Weights of a small GPT-style language model, trained from scratch on English Wikipedia.
Size: 13 layers, width 512, 8 heads of 64, MLP 2048 squared leaky ReLU, vocabulary 8192.
Architecture: rotary positions, no biases in attention or MLP, untied embeddings, normalized queries and keys, paired heads, capped logits.
Training: a variant of Muon for these matrices, 663M tokens, 4394 steps.
Each number is 128 + 32 x the weight over its row's rms, rounded and kept within 0 to 255. Layers, rows and columns count from 0. Numbers have three digits each. The size before them is the row's rms in percent of the matrix's.

# q: layer 8 attention query, 512x512, rms 0.154, rows 410-447, columns 0-63
# k: layer 8 attention key, 512x512, rms 0.157, rows 410-447, columns 0-63
# v: layer 8 attention value, 512x512, rms 0.197, rows 384-392, columns 0-63
# o: layer 8 attention output (transposed), 512x512, rms 0.161, rows 384-391, columns 0-63
q410 105:168119153156141146138118172122155119141157129106101118169118137127153121171173129116164099080151108113064141109131114094102177112135155065191145102111112164126117090133114159240096135085181153
k410 079:119163136158146151162115163070123102124170142158168182080121150120080120196119123136198092133117156200143162122123128141161124139180116137119045154168088112149132134117115117140086187171159129
q411 089:152161132101098159096138133094089133161152100137098070145123160097125158136113093096140120126145159102135099138197114128121159115153086159109119122105136135133157150189159092141135147120114108
k411 072:130153102095119101165124168130075072090095144136135142105103132097118147120105132095156072132070092142160077036131086101145116095147104182129072091141187132132135139109108105100075142139101137
q412 103:124059095131160137171197135163138143133098099139172177141182119176118174106064106160097141150132124076119148091131132134133136148129184162110161141154101130185088118135159185062155177118125087
k412 094:062095159076088105157141085070097132150125190138104066141135130135174097166133091125148143153116100076055111130112079058144098130124159138116163171102066137141089143164154181121178145162161122
q413 102:159141210154081170147083201127138093114123133142142136152106076140130102134127173169099106121169161112138144111109118183098095135085134131158211116128073157115164103157151162113161178173144122
k413 097:125117169076108124144088106166143138125069097159092061115086163080160070101078122127117120155105100103102118141111182106120119109182179145147122123135099106126124090122133107070118137138070148
q414 105:112167144079154150169114145166144134104136136171153160168091087117102087130040137120141135104117126087145152065102136117137103141077084031144163128167129154152128177137140064099145140151097132
k414 108:146086151144137187148151148151155102137186173106113127168172124119086101132086195114137148040090181056143163124168105139177095106092157147117177134160146141189068161144134097181168092154106106
q415 104:117095133164114099103184178134134103150102150186133135161115127169144112189167159136123129136167114157118101136102146146112166092133122134111141155161124130152125201135182144105156144125156099
k415 103:175199132102086119174138132104147100114161089118132162170126110151098145201110157128105091138111176172085118120091084143141065133124162066148059104162117107120092083142148108152137104173108100
q416 107:136142122172079055126108116127095156129114084122081150100103182064200131125183149101101093146119087087146132154118201138153119126152109144117113140115155130151177098106089121133126157129154199
k416 103:148140150151133165090157164116159115152100104201147197124103133122104161130084150128127098068172164119165083136133121104160139124129163153106144135117112172136189118165143092050125165092110101
q417 109:127124120137126136094062138093162114116098127135173165092133167134131124093126079147183155123148123143146136119063140138117115096091103127160131120175142104112127126097085148095116103189184132
k417 112:161101122147165124107142112113090141133124067098160064129147111070086120162157150175169151122073134138076137198070114124145110141152104143121178132118087114112078085111122114146121115156062154
q418 113:159138097100113105122064191105089128166192087131148110126147112146116184180134118158153090077064137151090135077185154145125070116113170145099201102106161118170096090158134163134153110197141142
k418 115:114152140144120151126087157152171095193096112187152161140109116163143132137189090152115116092152069163159102094067101149153156120112154096149112111089135127155150107158115131104143212120148108
q419 107:111110118077132049088132172177146106140118104198124160113068175100167149143071172114182134174095081107143067137151127121143067109178095174114141173180123139143153151140105164103140143081178157
k419 104:157146137174142182131134134134105147136083094098165117124111145101092159190111120128162117137070152119150128150078015141103155114183144132175103079112114139108105163110133173128174111121149139
q420 105:151120137136075129121152106124113160108146125156146088198109107105137116106101040152117121078099124139125090145125122117147109122125147091140161112130096095163195118096142120145131164129130091
k420 113:136088072073137101138153172065149129108152157153152101173151187115133114150134063096130101146136145146113181157142131120126130115104132146126184179109085160130150192166126075074141137164108161
q421 108:131080096096124126063114148092151143154147097153141178160111161131134064131123145135158166127160109142118109140155103103160122124125144131111134129137138109082121142148086140091078058116145172
k421 109:147180104126142197101190136116138182158151088110150133151121141073146081152129179106120136111088063107140095113128129156109136089149115169085155112157122056098129117146070093075135067142072096
q422 109:138193138137106134100117096150123062169121102166121144113139108102123171123109131124085058127176120098092131152101069090051155172146139141086112126098102082124112131217116139116173152104154107
k422 104:137143124103089160107148113138075105160151146067144112205116149165136165109099150075152108185147129087106195082122123170114132114066163132133158131119132124161104092230207122134110127112109121
q423 114:122144125192110136071178107072131099091158174115098127090128106149154128146116130112158113085116139126137119095135122128066162053171146108160167079143156177124142102116075107134152115107156093
k423 112:125137108154118086122115123163091091118150124079067115137120122163171087099157113155141119110112176127026130148108092131126139084141149111152113114107125137064157173160143141167097081158106117
q424 116:141167109109115119102084089114186159095029086130177106133081183146145117129141188187132152110117105097071095073087095165118144171119102141101096091158078142114125093157169162145159120139142141
k424 111:172175174109169152141076116157159145136094139116154115089134143160064170158145122139158135121098099126075140124140048148180163067160098121066121094123166116139159127125093075116122167101093151
q425 115:150095162144111116141150171142107144111162128062144132107108125172113120116123124136140109184116115111136155114156102176114083142116144147159109097114102114121145140133130124147132119146113127
k425 110:125083119193165170120105120180150161186179118158123142131164140122151105090102112117177145134109135133123126116110143127142146100129163141098150040085096116108126148152117086145180199121139094
q426 108:126127087140121110159158134100124180128148088153125137099217094078174103113115119101112152148174134099143087154175072112122077140128103130116090115112132130134146164128079084147076205145139162
k426 109:140157101123132166098116083130114098135095102135124078114099183151137117140172140057093165114130135117136179188140149064146129083072097130146134119104116126110152126168131112166076141142081130
q427 111:026162099067098134175098117168096118141131154164047169174141105097143083100117122156053126157126086166159048151146120146161095168082140149174115123155116160202127147156139148115146115115181082
k427 104:089120159095121147103167086096142128130169132140096137156161135141090128061074132172085160088094098134125124072178135101143136047120144125166093129099141156128154124120106149161134114116170103
q428 111:151154131145127117122111115105150138123157110157180136077117107186151106132118105166112149100123145170181117140114117177114091106131151134134136133107045107117132087079163127112164171143085129
k428 101:133136107110083147105113142140062115107157119089151105142113092081140103094084150145118141093092126132111104137153104095153112170194106104087127132148107068146150141141148107107140186072122137
q429 111:153125127138129086130137059166179108122155115096122122046133091113158141117095129149137082088147113147133055163092130120125140090124120064063126070160160160145138170190143137141096090139084105
k429 102:132154142102171116146160110120108154114149088146114179101141109152107129153141085124154091178159059186158147199151139107143160117054125090088103157107156142084103137193119150151093170162112142
q430 110:182141066154109148180099081163166126077120113100096071132116102132186117172135098088183088163156194154156119109133108181114068066096113133126204133173155133151131178106108153163149127159122150
k430 113:058144118184089134113130094181103141132101119120056119145118074121182168157111127085155138173139103167132103174162125170139102123134148162147043114158143122119125180127067128101153110157066132
q431 111:147113103124120102103103119069142126140175152101129154114173116198104110146069073137185124165132198103171151167167123196149074193150121151109089103161108140110134139134123146139106106083109144
k431 106:170129154161126207097094122136151134142148105093096144110153201150094141176011146191153149110125131097094165120114162111125094105141102198138091098131122104104113133141149159134147114112035137
q432 107:137141120122112082048144015084178150096178153128179143128168165197130202125118074153134101096152094178152181129127158085163078170155152107122107106127125112139110105132162139126126167135117067
k432 108:142094185084146126151187039097073176086140142120100124101139129161043192105140125110145120110096086149102155153085131119133119163140114143172128173115134132068126146146151151123087169083086148
q433 111:147093158096076127166154089119139131128104085090160180114116136120108188092146135175150151143166125144125153134138138078136211132174160170204125164120143151081130127126095159156146113122141182
k433 113:181100129142162123092081155171089095097073086128113123066199120127117187124115145137171128175138139141187137151108123116149147149147119132177145108156106109119165109077127118133135126087116132
q434 111:146082170180166096162131128123075173120168150080120092102090124073135162132206154198143124102176151117084126065151139127167138115145108146088096059141147125132129133094179102139170114125097117
k434 102:149128154132154063154152149126127136117140113070137108104122131073221139134144125138098138110132113161156132129134092127125174088133145163145083094158149154136158090155122160179117138111136174
q435 109:163057089103087122106095171163100070104156154168141139128159105126125143167122120114099093105141153146193082146110168111139110186085145157122109128159100140130113134141095130130123043119124161
k435 102:090130171146106120117140068132111164145098115158120179168101118203128160161143132171134110106198104156130127165120154066104125220088155128132098120147137138189158106156139160129137118172116134
q436 113:094173093125167178129125161134131138092151150105104137099127092109132086148108069092138123074158111176105079096178169091125099096151111097078126124069099072169139100122138183078152163127113111
k436 107:133090097133128129149130191122109166130126180158096117146164117158154078101132095103157136102102095183095049110122055136121189127176111138144070111123187079094079103158142127110118149162148141
q437 114:120196078159145185122126127170138116141110096095108096071139158122109089119127156130069127120110088130119144133121124093116121162076158114138152110071106103179130138127132075151133098098168103
k437 107:089101092142120098122098171073135116118125129105137152145142134145105127170118114154103134136179143125134188122114125153128107190089182128138113162047085128141137127134125169200128115038155165
q438 114:098165125128129120120192101110133148173109120061119127119068157085168127157115133167147169124125111124153107092150053067173110036122137094111075132136069120101063174078165126158128134129067146
k438 106:094196093168127145078087087083162118154094170101149070186142111065117129140114099115151154184161162145172138116111070154126092097093152178089113154043110150115092094164143082158125127138157124
q439 111:150179120123118143091099125208165164115096166091113136125174115090152084152149126156120092104227100101164127132130113158176075138133135088098136163061126111133101171112082098124134143146116138
k439 111:123133194160109146144141198171150128086130172165100092071145114115160106122111146079109110136138140137143172086145080046137149098114147144127159114141132095134112182128133132134127113090137149
q440 109:131090120135099104151128140078178130146196081151092116060185065070141091142137112149123129135131101099117141162117101089152118095161117109095149130098135139082106124110076092096112105122147106
k440 110:154124075111043108138087124099103127141107097129098104136157095093050149076162139138140165160147081118125181117108155094133089128121086139128097082103136176072108174127150122086080107166148132
q441 111:172161125141124187107146138164124147152180096129183093115143068183148162139118117130107088155149114182138084116163155074105117117193159131166117149122072107098175133099110159091098187142131117
k441 115:144125118141144074154147154188130191093070168135146078137124189143151071107140161099096121135145167173083114115090143106148125096155105134120126163152064190161126124080095173084126095123156100
q442 114:113128097071091145112169109119102190179117077155147142128147082148167095106120161135171156111114102113170163117191120126146162140103121109173175138103137108217149140094158096079198129166129162
k442 112:123124154055105197191168131158085190125127149116138143134153110180134143095097145128177119122111155189088117184107141124142128171068062124151146133116204088120111151192168088145207159129137103
q443 112:197129100122090146142130108104119110140169175078117237170127122101090111139066160142165141070170153103110148152157146090160158097173191155182167190165107138138190178129148107148099152132099146
k443 108:131154093080078065128164104102105090100146113096145077149095114111158131139111151085194095070128164129137127159154117050119106088169129167155124117119171107139151104140118123120127228130102110
q444 108:149191148109144166167157111140157128117113097144165182101125131104085192143137062098162080100110127117180179152092134151131107141131058188121079098126118087189151105092170169109048142125133157
k444 105:095154130112135134135075110171119073057164144129128116139095099111105147148108110136099144147126160195153126190073139077106111142126151177123112134117112098117112052071164137125100111211107158
q445 104:141086143117149132150147074134078101179162131143103065072139194160127120149126101085171205135199138080151199137129147145082066139162122117100148127099202120182207133134153111127137138108107159
k445 110:119191156148171170119127142123137159203129137194153149105142136103138124166147104151108154154171123165126122105138135107114243107128126121104157118210080194115134157118163112135150110179160099
q446 105:088160068161082102169162062148116103147101076114056071083100125090116133153148217166132128140173151061104152089168110149122153125132119066140170116152147104152111128159088117107175126059164157
k446 112:086113106129116092147167159121148105177148092149100116075121139104092158130115142088133079154132196120071100091128135223184150158136133098173094065077093138079137184100162148085160086106138123
q447 107:124088099158144147078180175114104111121144108086104070122144049136111193118116134112152146099135099145132114176160090107090145166139147089162093161131112164155147138129182091163104085135118112
k447 112:090098100149178065164131121125139126175143118068147125135112081124138155115132145100169105090124163143129146139148109106077104102153121137087144160143174108120145209116112103157121096114121141
v384 105:144126110159089108139120062112113122106131159111156183086152170105177218176135099123150144102148143126160103141124120167094117137135135127090150165148173102155162135054134133116088124125099135
o384 104:133116076109145153178122137159088139119098150139153143181134068121119059131159136126151141125080093127081171146167146146194103098095152193160135160157098166104134127155131077089189136164165154
v385 108:094106114076144160124121163116091135072120135180151119102078113049101104152111107150020076138088191152124155129174133118174119115123071141105077107131080096170099103150173155145066118102180128
o385 107:129198186142133116057092171095112134163117096123110127108105154141127183108193194138121105107129121142118108143168127084173132159095154054119140110120124148089143158097086104111159133108121071
v386 111:151089131090098150157171126131120100070107126157149102169156117056081137106069107156098137108079113130098149134185142131066117114101078090072148114106122119163109126106070109083129119128136162
o386 110:130159119136101105101085105152175147136123116161191137100117104163173101101140099115116176128131110127175111181090111084188150117104178114122157107193107151129138126088139098148134102087140102
v387 106:160066190194096125105086152107156103114136119137145169162093173155127121146093173163150177154091059101135090092171127160132187182128138086108152062145102120127155129126089122170057121165126143
o387 108:166163126134111136113149142158137126150102115105120126109111131138122108141180158100143071119098133053162098160121134118104108125111174080139061126121217148092125085152142122143155086096131138
v388 107:068126142202067087130115115141082103161180100140128154173179138091086131151068119160080134123102133125094045137133173075072131102049150146148077140181142113151087092175088145113137164127136132
o388 104:096079106101179147140108099111143095107138163123158176089146141122116124151128138152100093114111137209184174136130129096145092125185174128096091133109134121100151157143060127079147181107094176
v389 106:151169168223123129177136189134124110186139134154072161101121120153082115149145120088120128174055077097162135108102114157139133174124145109182136150081177111102133191113092151085151155120084111
o389 105:102060134080066125138085072123160166068089104116148118111138135132137123165151144181179139138139170177152135140154104127148102074122163084040102095142122141140151137113151078116126124160142093
v390 108:132096134163110094142182111115112112104166129118121143131117143105159137183156163122123156125160150196166054113173076143148119097118122087116138168097092154128116144117143147120171136083124125
o390 108:129170120143134168117096169134069175168091150071120143170101102125109131160123112166116167125115119066151207109137178107077154116144141120079108124079157123166057085178163154157105148100104126
v391 112:053121129161187107096100104132121024121093129156095097133086105069125097139107158100102123113080052176103175098134178167178132153126142141089147084152119154146095117184149162099129096083160137
o391 110:193132200099127158120141112138118207172061180085172225151124145188100184127202126148134089138171167076167112095110176138109090116123180128154118121113098134121110166123101164069142140040147160
v392 107:166117157171174141037086144122144142137170149083147123166106101114108097065106120084131107118174089133176123157111088040102161099064126154174084073156119153079133091128108155114144066152071217